config.yaml
hidden_size: 224
parallel_block: false
init_std_qkv: 0.0269
lr_head: 0.00744
Each number is 50 + 12 x the weight over its row's rms, rounded and kept within 0 to 99. Layers, rows and columns count from 0. The size before them is the row's rms in percent of the matrix's.

# layer 6 attention output, 224x256, rms 0.118, rows 160-214, columns 128-255
102:46 49 49 43 61 47 50 74 40 64 36 68 62 54 61 62 47 30 34 44 70 50 42 46 47 57 51 40 52 67 46 41 56 49 32 60 40 63 46 44 53 48 48 35 39 71 53 54 42 47 33 56 48 55 61 47 42 55 44 39 33 43 42 72 48 80 51 45 69 73 61 55 60 58 62 50 50 47 34 72 50 59 69 63 55 46 64 37 54 72 36 51 53 39 43 35 55 55 46 71 41 52 33 29 40 61 52 47 49 83 50 63 51 59 60 46 39 66 57 33 46 38 50 39 50 38 46 51
099:52 39 59 51 63 66 61 43 66 30 32 63 69 48 47 43 38 79 54 33 60 44 58 51 27 43 61 58 48 53 51 61 47 45 66 44 37 30 51 43 57 46 42 75 52 63 47 22 67 34 54 54 44 44 60 53 50 20 43 32 57 36 64 49 66 49 49 41 46 73 64 73 35 48 70 44 52 54 58 69 38 43 30 35 52 35 34 40 58 64 65 19 42 45 28 50 50 60 53 60 58 59 62 57 41 58 65 53 44 68 42 61 48 57 50 56 46 51 59 66 55 59 72 42 52 42 44 81
103:42 26 51 45 43 52 60 67 50 63 63 58 54 29 48 53 62 53 50 40 32 42 66 67 69 42 32 50 63 60 59 44 44 39 35 37 59 48 60 53 65 70 32 41 61 34 42 53 51 57 52 59 35 54 65 48 48 64 42 77 36 43 63 52 61 55 74 57 55 76 42 43 50 48 48 36 53 69 66 70 38 40 47 37 68 69 40 59 45 64 36 46 42 21 48 52 71 50 42 31 59 37 54 44 51 50 35 52 49 72 33 63 77 59 58 27 43 30 51 62 66 63 55 47 31 21 44 41
098:43 46 53 48 57 42 67 41 51 57 50 42 61 36 42 39 53 35 37 51 45 39 51 38 67 48 61 15 35 43 45 41 32 63 61 79 36 21 40 49 50 59 50 48 51 36 51 52 51 58 48 53 56 54 41 34 41 33 42 42 48 41 55 44 49 41 38 55 66 47 52 65 69 44 59 50 44 63 81 59 46 39 36 70 34 36 54 63 59 63 70 44 56 77 48 49 31 46 46 43 51 44 47 35 50 64 51 37 57 72 53 49 56 40 41 54 46 58 62 44 57 45 67 65 54 44 37 59
095:41 50 69 70 51 38 39 93 58 48 50 33 46 63 41 30 39 51 58 46 59 61 38 50 65 63 54 58 77 31 75 25 48 44 66 80 46 46 53 58 44 37 60 44 40 76 46 43 39 41 51 59 62 45 41 50 68 48 37 48 46 33 47 60 41 36 54 72 56 67 32 51 63 58 47 63 25 45 65 50 65 51 61 48 41 47 43 60 32 55 32 43 43 32 54 60 33 53 44 49 46 37 45 57 33 48 63 80 53 32 53 46 34 48 60 38 48 42 46 35 54 23 59 47 33 57 47 57
093:40 62 41 56 68 49 82 47 45 25 37 40 54 54 32 77 45 30 45 35 40 65 77 53 51 44 62 15 45 41 48 49 54 45 63 73 51 65 52 56 65 58 59 61 49 38 46 28 49 45 46 52 55 61 59 53 53 30 54 68 38 53 72 48 72 56 49 61 61 30 41 60 48 49 53 58 43 30 40 47 70 59 48 49 61 42 46 35 69 43 55 38 62 50 63 75 43 58 33 44 54 34 76 37 57 55 51 50 59 50 45 35 44 47 63 59 75 65 42 69 66 57 33 50 51 74 41 76
103:27 54 47 68 53 54 63 42 49 23 53 54 59 44 55 41 40 43 40 54 47 68 32 47 55 55 43 38 46 44 55 35 60 53 41 42 45 66 44 64 36 57 56 66 43 58 33 46 47 44 48 41 69 51 44 40 44 42 55 52 41 54 68 51 59 44 40 46 61 38 71 42 48 18 59 67 56 47 41 57 68 40 51 54 54 37 24 42 37 40 40 40 50 51 64 58 47 60 57 65 63 47 47 39 57 35 44 22 72 56 55 60 52 55 49 48 39 38 62 15 33 51 56 50 52 61 43 25
092:58 59 29 49 57 64 49 48 52 43 63 52 53 34 46 52 39 44 50 65 44 36 73 60 34 45 55 56 23 59 53 44 23 41 48 65 52 56 45 74 61 80 56 41 64 50 49 68 61 55 74 50 59 55 59 59 56 60 48 56 54 45 45 26 53 55 58 33 56 56 57 48 64 54 41 49 50 56 36 41 62 46 53 66 27 48 68 56 44 51 56 29 46 53 50 50 57 22 51 30 46 51 49 51 50 55 67 57 35 72 47 39 57 17 33 33 59 39 53 49 32 64 47 59 46 52 70 48
112:44 51 52 70 67 62 56 64 31 42 58 48 45 62 41 51 48 40 61 49 42 73 74 52 59 23 63 48 55 41 26 45 78 53 60 62 56 84 50 45 57 55 97 42 62 44 68 41 42 36 41 21 46 37 50 47 51 51 43 46 36 53 27 36 44 41 57 44 31 61 55 65 57 41 52 62 30 38 34 42 29 34 34 55 58 50 52 37 54 50 35 56 34 54 64 56 69 28 51 78 55 33 48 58 52 52 62 40 42 56 50 52 51 56 78 49 59 63 37 60 64 42 44 47 36 49 43 34
098:73 47 61 52 42 57 31 59 38 76 44 61 56 62 51 57 52 57 46 26 77 59 66 43 42 56 54 38 54 58 37 55 54 54 42 53 58 34 42 36 61 11 68 44 59 37 57 43 54 41 33 52 76 35 37 79 56 46 50 43 38 62 64 57 49 50 26 65 60 63 62 56 49 29 40 63 45 47 36 52 58 39 62 30 46 40 45 66 22 38 36 51 36 40 49 57 59 72 61 50 32 32 72 46 45 41 62 50 44 60 60 55 87 42 24 49 52 34 58 53 56 40 65 58 34 48 64 41
103:48 39 49 62 48 43 59 45 57 55 44 47 36 43 52 62 47 47 54 38 52 44 67 54 55 60 48 47 28 58 49 33 50 26 64 59 48 38 74 54 70 47 63 50 65 48 55 61 42 53 52 71 30 67 49 45 56 42 62 42 60 65 50 45 52 57 41 28 52 53 33 78 69 32 72 49 58 26 48 37 53 64 56 47 29 60 66 52 52 63 75 26 73 46 40 52 60 41 54 18 39 55 44 57 65 34 51 60 43 22 37 65 19 51 58 45 52 60 50 59 43 58 47 34 42 36 47 58
100:50 35 72 56 30 47 51 32 43 46 34 52 51 69 27 52 42 55 54 46 61 48 64 45 62 32 42 65 59 49 51 40 62 69 63 70 53 43 53 27 48 77 37 39 29 55 42 52 56 61 40 40 50 26 46 47 59 59 60 68 65 40 58 60 61 40 45 45 57 45 47 56 45 50 70 50 59 38 55 30 62 27 35 27 51 55 32 35 53 39 50 44 59 56 68 49 51 72 47 51 73 62 67 26 60 48 66 67 42 45 70 37 40 68 45 41 62 39 67 34 58 42 30 44 35 51 63 66
097:65 71 45 34 37 30 61 45 39 39 59 48 49 48 68 53 56 45 41 37 63 49 44 52 30 48 64 33 77 64 20 67 64 35 42 59 58 33 41 46 34 30 32 26 34 46 55 39 28 36 63 36 56 73 51 60 69 54 55 30 21 50 43 44 46 36 44 70 31 44 62 34 67 38 42 70 66 82 36 58 56 50 55 47 45 55 62 55 28 70 52 47 48 35 56 49 55 45 68 52 54 41 49 61 61 50 41 44 39 60 49 43 46 50 28 41 58 69 47 49 47 38 67 61 53 48 38 56
096:61 41 63 37 49 61 52 33 45 26 51 65 69 48 45 55 51 49 70 59 55 20 44 36 71 29 59 62 57 66 65 40 60 61 51 46 43 33 47 57 59 41 49 54 33 28 41 48 50 57 49 46 55 77 59 47 45 52 51 50 36 70 33 42 60 11 19 70 53 51 68 39 60 56 39 60 32 33 46 52 35 48 57 51 54 45 31 36 64 23 39 50 54 34 57 47 62 51 43 56 47 45 65 59 49 44 39 24 34 45 58 39 41 71 45 33 57 52 38 58 48 52 65 67 75 48 59 56
100:41 36 45 52 50 59 55 42 44 56 35 55 65 39 45 49 33 29 40 60 58 37 42 40 50 35 42 43 46 83 58 40 33 41 39 45 31 57 39 38 59 43 35 48 46 55 52 51 57 49 39 50 47 47 59 52 43 70 50 44 17 65 24 50 75 69 68 36 31 32 42 39 61 67 58 69 46 56 37 55 29 33 39 37 57 47 59 59 50 46 52 51 45 74 78 42 50 41 36 45 51 46 56 47 55 38 61 49 64 50 48 32 52 62 66 73 49 37 54 48 60 56 55 59 29 27 42 51
100:58 46 61 43 37 54 44 38 40 44 57 54 20 49 46 42 57 58 39 32 51 46 49 46 58 43 45 43 56 53 44 47 37 45 48 52 56 25 63 51 42 48 60 36 53 48 66 52 73 34 49 36 52 51 71 60 60 31 45 59 32 53 72 56 68 42 48 40 74 38 68 24 48 42 45 79 58 51 32 72 58 54 49 53 48 55 68 72 49 55 24 89 42 55 45 39 61 66 53 38 56 26 56 61 58 51 45 57 48 51 47 61 65 40 56 33 54 49 31 73 53 53 81 54 72 56 69 38
101:44 30 68 54 59 50 58 47 56 63 66 66 38 62 51 45 49 53 52 33 51 31 41 43 69 44 23 48 59 49 72 54 67 46 40 37 44 66 62 53 61 59 35 59 64 54 40 63 63 53 56 48 40 37 46 56 68 55 45 61 33 38 55 27 66 29 58 32 51 65 44 38 71 44 33 63 46 36 40 58 47 33 49 48 54 65 62 53 39 56 65 50 29 28 50 52 42 34 51 58 64 70 33 58 63 58 65 56 33 65 64 65 81 60 62 37 40 49 31 43 47 57 63 58 30 67 51 59
099:36 43 76 31 81 69 57 34 46 46 38 37 54 55 50 38 52 35 72 70 50 58 49 36 35 57 46 74 65 50 37 65 46 47 44 43 47 38 33 33 46 42 52 65 29 39 48 42 66 64 45 45 29 43 48 52 54 57 69 63 43 65 29 39 34 46 49 52 47 43 52 57 41 64 46 51 42 66 58 44 46 51 41 67 37 42 39 41 51 64 45 50 50 41 36 61 29 52 55 31 60 47 32 61 61 44 37 48 32 27 58 51 56 37 49 47 51 48 50 41 49 33 59 42 51 41 60 55
098:58 65 48 32 62 42 45 27 37 35 71 37 45 70 55 46 50 55 31 62 21 42 48 69 66 59 64 66 36 47 20 45 47 52 60 50 44 51 40 59 57 55 79 59 61 61 73 38 60 60 66 48 61 65 39 47 45 55 44 48 63 75 57 42 41 41 24 46 58 52 44 46 62 51 52 50 41 57 47 60 49 37 44 64 51 55 55 50 60 25 22 37 47 44 64 83 76 43 47 67 54 70 68 44 36 50 39 28 48 40 43 43 37 40 67 56 33 51 43 60 32 66 54 56 33 40 55 43
096:49 60 41 48 36 27 22 51 63 41 46 54 63 46 43 70 51 30 62 50 41 54 61 68 58 40 37 23 50 53 42 53 41 28 46 66 35 69 30 37 58 82 50 43 49 50 52 63 47 59 57 54 50 60 54 58 29 57 28 40 55 80 51 49 57 56 59 45 51 55 51 46 47 62 24 53 38 46 50 62 64 37 49 61 68 47 50 41 60 34 49 54 26 42 22 57 64 52 37 36 47 37 66 44 53 48 53 30 74 58 46 21 50 31 27 45 57 27 34 45 52 50 41 66 67 59 23 54
097:62 74 55 48 54 46 54 44 73 52 53 55 45 59 53 41 36 68 57 52 55 43 68 44 53 59 45 61 59 29 57 64 45 57 66 31 40 40 54 49 25 39 48 44 38 41 41 44 65 54 49 40 68 46 59 33 54 73 42 28 46 64 43 49 50 44 71 34 61 59 50 45 47 55 54 42 37 08 40 31 46 23 38 49 68 62 47 53 46 51 53 68 44 53 51 65 50 41 57 52 49 73 61 76 70 52 27 57 41 61 44 66 35 50 42 60 40 64 61 35 57 31 49 43 51 68 60 60
093:41 42 57 48 57 61 67 57 55 61 26 50 45 37 50 32 32 44 50 44 59 49 48 50 54 56 43 80 50 59 64 79 62 58 39 55 65 55 48 48 49 56 38 41 51 59 49 69 59 45 52 50 42 38 55 31 50 68 42 53 60 47 60 42 65 64 48 59 44 62 54 44 42 21 30 43 61 60 50 54 63 31 65 68 60 61 27 40 37 54 46 36 50 37 53 49 37 55 57 39 32 44 29 51 43 50 49 42 60 45 55 38 56 41 28 45 64 74 32 36 64 49 41 40 41 41 57 64
100:47 70 42 47 37 50 48 57 50 55 54 45 53 43 60 39 43 68 43 31 71 56 58 50 46 32 47 53 61 65 50 46 49 21 53 65 56 32 34 44 47 40 51 66 46 33 53 47 57 64 41 53 69 56 36 32 37 40 61 41 62 44 21 71 31 47 52 44 47 71 54 54 37 75 65 33 56 52 36 41 37 60 74 39 53 53 60 59 56 69 64 53 57 54 46 66 40 34 60 58 68 53 48 53 53 31 35 33 45 48 51 57 78 79 48 14 45 39 42 57 45 59 40 58 40 50 53 33
103:57 65 36 43 50 58 61 73 52 42 49 70 33 63 62 66 48 47 39 67 74 44 54 61 50 46 59 46 54 57 38 61 63 75 62 43 56 60 50 47 68 63 54 50 61 22 52 45 55 55 40 32 59 68 48 32 46 19 52 39 78 61 52 57 21 72 43 62 28 50 61 64 51 52 40 40 38 59 29 31 47 37 72 44 44 60 29 49 30 17 62 45 49 60 49 58 35 61 40 56 60 73 29 51 69 58 44 56 43 43 45 34 42 32 45 38 42 41 51 59 42 36 44 53 36 44 66 66
090:51 60 50 47 79 64 40 54 66 38 48 46 60 37 57 59 62 15 35 30 63 55 59 59 40 55 48 48 52 81 64 54 51 57 41 48 22 58 51 57 55 52 56 64 53 43 57 49 50 60 64 27 40 78 50 80 46 42 50 69 31 69 47 42 61 55 71 56 54 23 49 40 43 65 65 49 41 43 49 45 49 48 68 57 75 44 52 55 53 32 71 34 39 28 30 48 38 27 47 45 56 52 66 32 51 46 56 74 42 53 55 52 70 64 48 35 43 48 48 47 45 47 43 40 53 61 21 72
100:25 38 55 51 53 66 61 53 69 38 48 44 62 63 49 41 43 34 52 57 57 70 52 24 35 59 41 52 34 43 54 66 56 50 47 42 34 43 53 49 21 55 53 59 27 68 50 52 48 45 46 48 61 54 53 39 51 46 54 43 66 66 56 50 37 61 45 31 19 44 60 32 45 94 58 45 31 36 58 51 56 58 46 53 68 60 43 44 73 60 33 51 55 39 52 73 53 53 66 80 59 55 50 52 27 43 44 59 63 52 57 67 45 41 78 54 37 43 59 22 70 50 50 22 62 54 41 59
109:44 48 55 65 23 51 57 26 50 71 37 54 71 45 64 44 54 29 56 70 49 43 22 48 35 38 44 57 35 62 62 19 56 47 45 25 61 61 70 54 67 81 65 57 59 61 52 58 39 60 71 37 60 61 31 50 51 74 33 71 51 45 48 63 49 37 52 53 63 56 69 57 67 32 62 45 34 42 75 43 55 64 57 35 40 62 55 49 42 26 54 29 53 53 46 55 43 45 62 73 67 44 69 36 31 83 55 41 47 42 53 35 50 33 52 43 51 49 46 40 34 63 48 45 31 51 39 47
106:46 39 69 56 41 58 57 37 62 47 34 69 62 52 53 45 56 55 60 66 55 65 59 36 52 50 60 72 65 59 42 33 43 71 43 37 40 49 51 47 52 45 34 37 41 58 57 53 61 46 64 78 62 64 49 36 60 64 34 57 49 50 63 57 39 43 40 48 65 48 46 53 35 58 71 55 52 49 43 73 47 48 41 46 49 53 31 56 45 54 63 26 49 63 62 59 35 50 77 35 44 36 65 66 46 56 57 63 47 52 54 60 53 54 61 66 43 42 57 42 58 29 48 22 71 28 71 50
101:52 52 39 45 48 53 41 54 43 37 30 53 54 48 45 43 45 43 43 57 52 56 20 63 52 38 62 51 42 35 41 30 33 36 68 60 42 55 23 56 59 39 62 51 31 58 52 58 54 46 56 46 42 37 39 59 53 47 45 26 56 43 74 54 31 52 54 63 49 40 57 44 55 34 57 58 80 61 31 58 49 60 58 40 56 50 52 56 61 57 58 33 61 50 47 34 60 77 32 59 57 63 27 36 74 64 53 46 61 55 70 21 63 40 64 54 33 37 50 64 56 58 43 60 36 36 57 54
096:43 46 53 58 40 55 46 57 46 51 27 44 41 57 45 60 53 61 52 53 29 70 69 57 66 42 63 49 30 51 59 46 52 31 71 71 44 49 22 59 45 64 54 52 32 48 35 53 54 52 68 42 66 52 60 47 51 64 45 57 68 28 45 73 23 52 39 48 45 63 52 51 58 44 40 62 40 45 75 96 35 57 60 26 53 46 42 55 60 53 35 74 61 35 47 51 53 66 30 56 41 57 46 40 37 35 41 59 48 50 46 67 77 52 65 61 52 53 44 34 56 53 51 55 33 47 67 27
101:36 79 32 55 55 48 15 57 31 51 52 49 46 50 58 54 59 57 49 13 32 73 68 53 46 38 31 30 57 34 68 42 30 44 82 60 61 65 41 57 50 22 81 48 61 46 49 48 84 59 49 58 38 43 35 44 57 38 52 40 76 58 47 54 30 59 42 36 54 56 37 38 31 36 61 37 64 55 52 54 52 46 54 70 48 35 60 45 71 68 29 45 66 34 57 42 38 44 50 67 49 34 55 59 46 46 46 56 39 65 62 34 67 45 52 51 46 47 47 53 55 57 29 50 61 60 63 66
102:56 35 55 49 48 63 67 60 52 64 41 59 46 54 70 60 59 52 41 42 55 18 50 37 46 51 44 29 71 45 51 56 46 50 32 25 64 65 31 65 62 41 39 86 34 66 40 49 39 52 41 60 56 38 34 55 43 67 70 56 35 41 40 60 47 44 35 80 37 68 42 45 49 49 47 50 54 45 59 28 84 57 48 29 42 62 32 64 53 37 42 40 55 56 65 60 41 36 28 52 44 33 69 50 41 41 64 59 47 61 54 58 62 54 45 46 68 54 45 42 48 60 56 43 44 54 48 48
089:44 44 63 63 51 27 27 57 33 40 46 59 43 40 56 37 64 55 38 63 42 61 72 43 52 51 38 47 75 53 54 57 44 29 47 47 38 51 48 59 31 50 33 51 59 51 52 49 47 44 56 42 40 38 49 66 47 30 38 66 44 39 22 43 44 70 43 61 40 61 48 58 45 56 53 53 43 56 46 46 70 66 57 69 33 39 66 51 40 43 28 52 55 64 45 25 44 46 32 26 50 36 44 56 63 39 50 62 36 30 75 45 47 48 34 50 67 46 37 45 59 35 48 57 65 52 35 42
104:52 29 55 40 38 55 42 40 35 62 64 70 39 48 48 74 45 43 41 45 48 59 35 37 54 37 59 49 52 61 50 44 72 58 49 54 70 42 48 47 61 48 60 60 63 45 38 59 43 58 70 51 36 58 63 48 49 58 74 50 55 40 44 82 60 60 69 54 54 75 21 45 47 43 42 47 49 56 68 32 51 59 77 53 45 55 74 63 36 50 31 47 68 66 49 37 47 45 44 42 40 43 32 60 42 61 40 48 47 42 51 50 68 62 58 54 54 46 65 44 52 56 34 56 49 42 33 27
104:58 55 60 33 50 46 51 43 35 53 47 44 42 35 55 67 44 68 32 64 32 58 68 55 48 58 60 56 50 50 29 63 47 72 64 52 52 58 65 51 77 39 95 60 43 59 65 54 55 70 58 30 40 34 45 74 66 22 66 41 47 44 56 55 40 40 74 43 45 48 36 69 37 45 46 58 56 29 67 71 51 55 63 52 53 76 51 29 52 69 48 54 58 35 58 49 43 60 57 61 46 51 55 47 42 69 62 46 51 50 34 53 46 60 38 36 40 38 67 36 32 47 67 34 60 39 50 72
099:44 44 60 76 18 33 55 40 40 39 53 69 46 34 62 64 44 47 55 51 66 53 51 54 48 61 30 54 38 37 59 36 41 41 28 36 35 41 44 37 68 45 58 49 70 43 38 39 43 68 58 65 50 45 62 55 48 54 57 49 59 63 66 47 58 64 38 68 53 67 56 27 50 50 58 42 58 41 67 53 59 30 55 66 30 34 52 52 48 36 64 69 59 49 56 57 45 74 70 60 43 57 36 47 66 64 18 45 46 46 49 46 57 26 62 57 47 30 64 42 42 56 51 77 39 49 45 54
102:48 60 29 58 27 51 52 25 50 49 53 42 55 57 50 34 71 46 45 49 48 54 54 57 37 67 62 45 56 40 34 63 68 50 21 45 52 64 53 36 52 46 67 53 80 34 55 72 27 38 41 37 48 49 43 65 29 62 66 47 60 71 38 48 56 45 53 65 79 46 78 53 64 46 68 73 69 57 71 59 35 43 58 43 40 39 57 33 44 51 57 53 42 69 61 62 81 50 45 58 52 50 47 38 63 33 57 36 44 47 59 68 43 31 55 76 64 63 74 46 48 54 42 61 51 40 39 57
098:49 33 53 57 59 50 46 27 49 46 57 41 34 42 56 62 42 27 44 62 78 54 65 59 59 57 47 38 61 66 31 36 50 37 26 40 49 36 24 62 48 57 53 60 49 62 46 45 50 45 47 54 28 49 42 34 44 41 56 38 61 29 35 40 48 23 14 44 46 67 58 29 49 36 47 62 40 56 48 61 63 67 43 45 51 31 70 29 37 82 55 56 31 67 57 58 60 41 54 54 30 52 18 53 49 61 44 58 43 39 50 52 48 57 62 58 53 49 42 54 40 61 34 60 58 46 64 52
101:50 44 67 50 56 59 33 31 45 47 48 47 59 60 34 46 44 58 47 68 34 55 61 22 58 71 49 53 38 46 39 33 50 48 64 59 42 55 71 45 28 50 56 49 34 53 48 62 66 64 41 59 34 26 53 31 48 32 36 59 44 47 61 60 50 36 50 70 43 40 38 47 60 74 62 35 64 48 73 44 48 56 67 75 56 57 54 56 67 67 34 51 48 40 46 39 71 44 43 46 46 56 66 35 61 48 23 48 29 47 75 47 51 58 53 79 51 49 47 58 48 41 37 44 41 38 41 58
096:30 29 36 45 45 38 56 43 36 77 63 54 47 61 40 48 57 34 63 39 75 39 55 77 68 48 47 67 54 41 46 58 49 66 40 58 44 58 31 57 46 60 49 39 40 72 34 35 29 58 56 34 35 53 70 38 53 51 56 46 37 32 42 50 55 55 69 42 58 66 37 64 41 48 37 60 51 55 66 51 38 38 58 74 62 40 53 52 42 35 61 41 72 51 41 55 55 60 64 55 61 42 39 54 59 47 53 59 49 52 49 54 65 76 57 66 36 34 45 36 50 47 53 29 51 01 52 76
099:43 69 39 49 64 76 52 30 46 45 57 33 59 48 51 50 44 57 34 88 54 29 43 43 66 56 56 58 32 54 44 54 58 58 53 39 41 40 68 54 72 41 67 55 35 37 47 48 35 36 73 39 67 67 48 48 47 54 57 42 25 39 40 33 43 45 53 46 49 43 53 54 35 62 29 35 65 72 58 63 50 29 48 33 38 25 42 60 51 67 54 42 35 62 48 38 54 64 51 46 68 31 52 58 55 58 63 42 44 31 42 38 48 43 72 56 51 51 73 40 54 62 64 67 56 54 38 64
111:59 49 70 32 66 63 61 50 59 30 35 49 57 58 47 32 53 46 67 25 73 28 68 37 57 35 23 37 55 45 55 90 34 62 52 35 44 56 58 67 63 53 61 59 45 50 42 48 44 41 40 52 47 49 49 53 52 52 66 51 43 46 45 61 31 70 61 47 67 53 42 16 44 45 49 40 65 52 32 41 44 48 53 61 60 54 36 50 43 45 40 64 44 62 52 61 37 45 53 56 23 53 61 33 49 56 57 57 42 53 48 34 30 55 37 57 44 51 48 47 32 55 50 54 43 40 45 56
104:38 54 66 48 62 58 66 62 48 47 38 49 49 54 49 52 58 47 42 46 46 41 62 21 38 66 47 59 58 56 45 51 63 63 55 61 43 54 61 57 31 43 60 60 62 66 63 50 55 60 55 68 43 28 31 51 57 31 55 52 43 65 54 58 63 46 34 66 54 42 42 46 62 30 50 63 29 29 66 47 40 39 34 46 48 67 40 54 37 48 40 30 33 56 40 44 21 83 50 60 79 55 32 34 48 67 58 48 80 30 38 59 50 22 52 48 68 43 39 84 38 47 66 49 79 65 41 44
103:63 30 37 47 33 48 62 60 51 26 38 66 45 57 61 54 50 62 71 54 65 40 62 60 38 62 50 48 71 61 43 38 50 61 43 46 67 54 34 42 52 47 67 39 32 25 68 50 35 69 32 52 28 50 49 65 60 48 48 45 35 60 42 40 53 41 50 54 63 49 53 42 40 22 39 56 61 42 55 41 60 39 47 45 54 56 46 35 38 58 78 66 53 50 50 49 46 42 58 65 44 40 40 55 52 61 40 71 33 42 52 50 34 53 69 60 50 37 74 37 50 32 55 31 57 42 79 35
096:48 43 43 40 58 52 46 67 63 52 48 59 70 40 43 59 62 50 38 44 49 47 62 47 56 48 63 49 41 60 47 67 59 51 22 42 50 59 55 67 62 63 67 42 25 75 39 58 45 48 45 46 23 56 51 71 45 70 44 50 63 20 32 63 53 46 42 41 44 41 51 43 54 25 53 43 60 50 43 76 57 56 60 54 59 52 54 60 52 43 68 56 20 49 49 44 49 41 33 52 27 41 54 48 21 45 36 68 43 48 76 23 40 42 60 60 48 55 61 62 62 57 57 59 48 43 24 58
098:60 56 48 37 34 47 46 48 38 54 68 59 51 51 42 61 48 39 45 56 46 63 49 62 56 63 49 54 54 49 56 45 46 43 43 66 47 70 35 40 54 39 74 56 44 74 67 61 35 43 51 59 56 67 44 55 28 42 71 45 55 45 63 55 62 55 58 56 54 32 50 39 15 43 76 77 54 65 39 35 43 67 29 58 30 41 67 45 37 35 56 47 56 50 38 49 53 47 44 43 71 46 44 65 40 21 55 37 54 54 31 29 38 64 90 51 60 44 33 36 55 58 39 65 44 54 26 53
102:57 54 57 23 49 42 39 42 61 44 65 50 28 55 49 29 46 67 43 61 70 51 44 43 62 59 60 46 62 52 31 53 58 76 66 50 42 77 54 37 39 67 63 50 47 45 58 41 57 37 46 58 54 25 61 55 58 49 66 62 41 52 72 44 41 46 31 34 45 44 42 62 66 61 50 68 72 71 45 71 32 34 46 57 34 41 47 45 39 39 53 53 64 71 39 53 60 59 30 63 53 42 41 64 53 57 60 63 73 44 36 60 57 64 52 48 40 63 25 51 50 50 43 46 53 31 36 47
102:55 44 51 45 61 34 56 61 48 53 63 41 45 56 49 34 59 46 44 59 51 28 51 42 59 69 56 48 48 68 32 62 47 52 61 45 69 62 45 67 57 39 45 61 59 52 53 29 60 53 36 62 25 51 50 48 45 57 63 39 53 63 45 46 86 56 29 26 50 39 64 68 56 58 55 54 51 68 52 51 77 54 56 52 61 56 50 58 56 43 57 56 55 73 43 47 48 59 59 51 51 40 61 58 46 49 40 59 77 35 58 61 71 62 34 35 48 40 61 58 36 65 40 40 57 68 43 37
094:52 61 36 61 45 33 61 43 50 49 34 48 52 58 39 54 70 49 52 55 34 34 34 49 47 38 51 61 64 49 53 84 49 65 30 56 54 54 74 32 57 48 46 56 44 54 58 37 61 27 39 56 50 54 50 44 48 41 69 64 50 47 69 57 49 30 50 39 45 33 45 60 43 34 53 62 58 42 26 53 59 55 57 39 35 61 75 51 34 73 51 59 43 53 69 73 53 54 72 46 40 40 53 44 54 46 56 33 48 35 42 49 50 60 52 49 28 81 82 49 46 45 40 44 43 66 50 49
103:44 59 52 41 41 60 34 43 59 39 36 36 47 48 54 69 49 59 58 59 56 51 61 41 43 76 36 67 48 37 38 48 65 08 47 20 66 71 71 51 22 57 56 43 55 30 52 50 42 44 44 48 69 41 38 59 52 56 39 53 62 38 34 58 51 41 59 58 73 72 66 47 60 48 32 36 73 59 39 37 58 52 69 62 27 44 53 25 36 53 46 33 58 56 35 52 44 65 75 36 61 58 56 34 61 40 63 55 57 43 43 52 25 53 42 42 33 41 35 65 74 37 59 40 64 36 24 54
105:42 49 57 37 45 35 48 48 53 53 39 64 54 52 62 37 71 46 73 66 52 58 47 43 46 62 45 44 61 38 47 53 63 65 36 33 46 62 67 37 81 30 49 58 74 36 50 54 34 60 46 64 45 66 76 52 45 49 66 47 76 74 44 48 56 41 65 60 27 33 63 46 47 53 46 50 71 48 50 55 46 60 62 38 54 42 51 51 46 62 31 53 44 47 59 68 42 28 63 40 44 61 53 42 40 51 48 54 53 48 51 37 48 67 50 43 53 47 52 39 47 43 28 68 52 43 43 42
091:18 39 58 51 37 42 45 52 33 33 49 54 38 42 42 43 48 38 58 40 54 51 68 48 27 44 33 38 62 53 58 49 51 47 41 54 47 32 25 38 44 44 51 49 38 43 49 46 31 72 37 56 48 59 50 61 53 58 55 38 58 50 62 32 64 60 62 50 77 47 54 63 37 44 83 48 55 31 44 55 38 28 44 56 61 42 50 48 46 63 51 42 67 53 75 48 74 66 47 68 49 42 29 59 50 53 57 63 21 52 43 57 64 45 55 34 71 54 38 55 41 57 37 41 55 50 70 39
103:43 60 37 54 51 45 62 50 40 55 75 64 41 47 48 54 35 53 18 53 54 50 43 55 42 54 36 38 36 58 48 35 49 42 52 32 65 39 70 56 32 53 50 76 51 49 55 42 60 53 43 45 35 63 64 55 49 46 47 55 47 55 61 68 39 56 54 53 25 51 67 37 62 21 45 47 38 59 48 73 54 54 51 52 43 64 45 54 74 48 33 43 55 46 59 70 50 39 46 41 40 27 48 31 40 56 61 62 31 47 35 61 74 22 35 18 54 44 61 57 54 71 40 54 60 44 51 46
091:55 41 26 54 41 68 56 39 30 33 45 42 50 48 63 33 70 63 70 46 41 46 66 49 62 43 46 58 40 65 27 61 46 58 42 55 56 68 38 48 48 32 47 57 54 25 33 65 42 50 28 50 36 72 60 35 56 76 54 57 40 51 48 48 34 59 63 48 64 44 65 40 72 55 45 41 41 60 48 38 53 56 38 58 30 76 63 75 41 42 59 64 37 38 73 43 56 38 44 31 39 75 44 67 37 46 77 48 51 63 49 66 46 45 64 32 39 51 54 68 44 46 38 53 46 58 31 59
098:38 49 58 41 62 34 31 49 48 70 58 48 44 62 46 37 41 51 74 45 50 52 50 49 45 59 37 50 53 51 62 54 49 42 54 34 39 42 52 44 50 44 43 67 41 31 51 42 56 45 47 33 45 55 41 43 51 70 63 49 39 62 44 45 40 35 50 55 56 60 46 51 65 59 44 75 63 44 41 41 56 58 45 65 44 58 31 52 45 69 56 73 65 39 36 48 62 45 39 60 60 32 35 74 54 53 38 62 53 65 54 38 79 53 60 36 55 60 34 77 29 33 42 30 37 41 55 48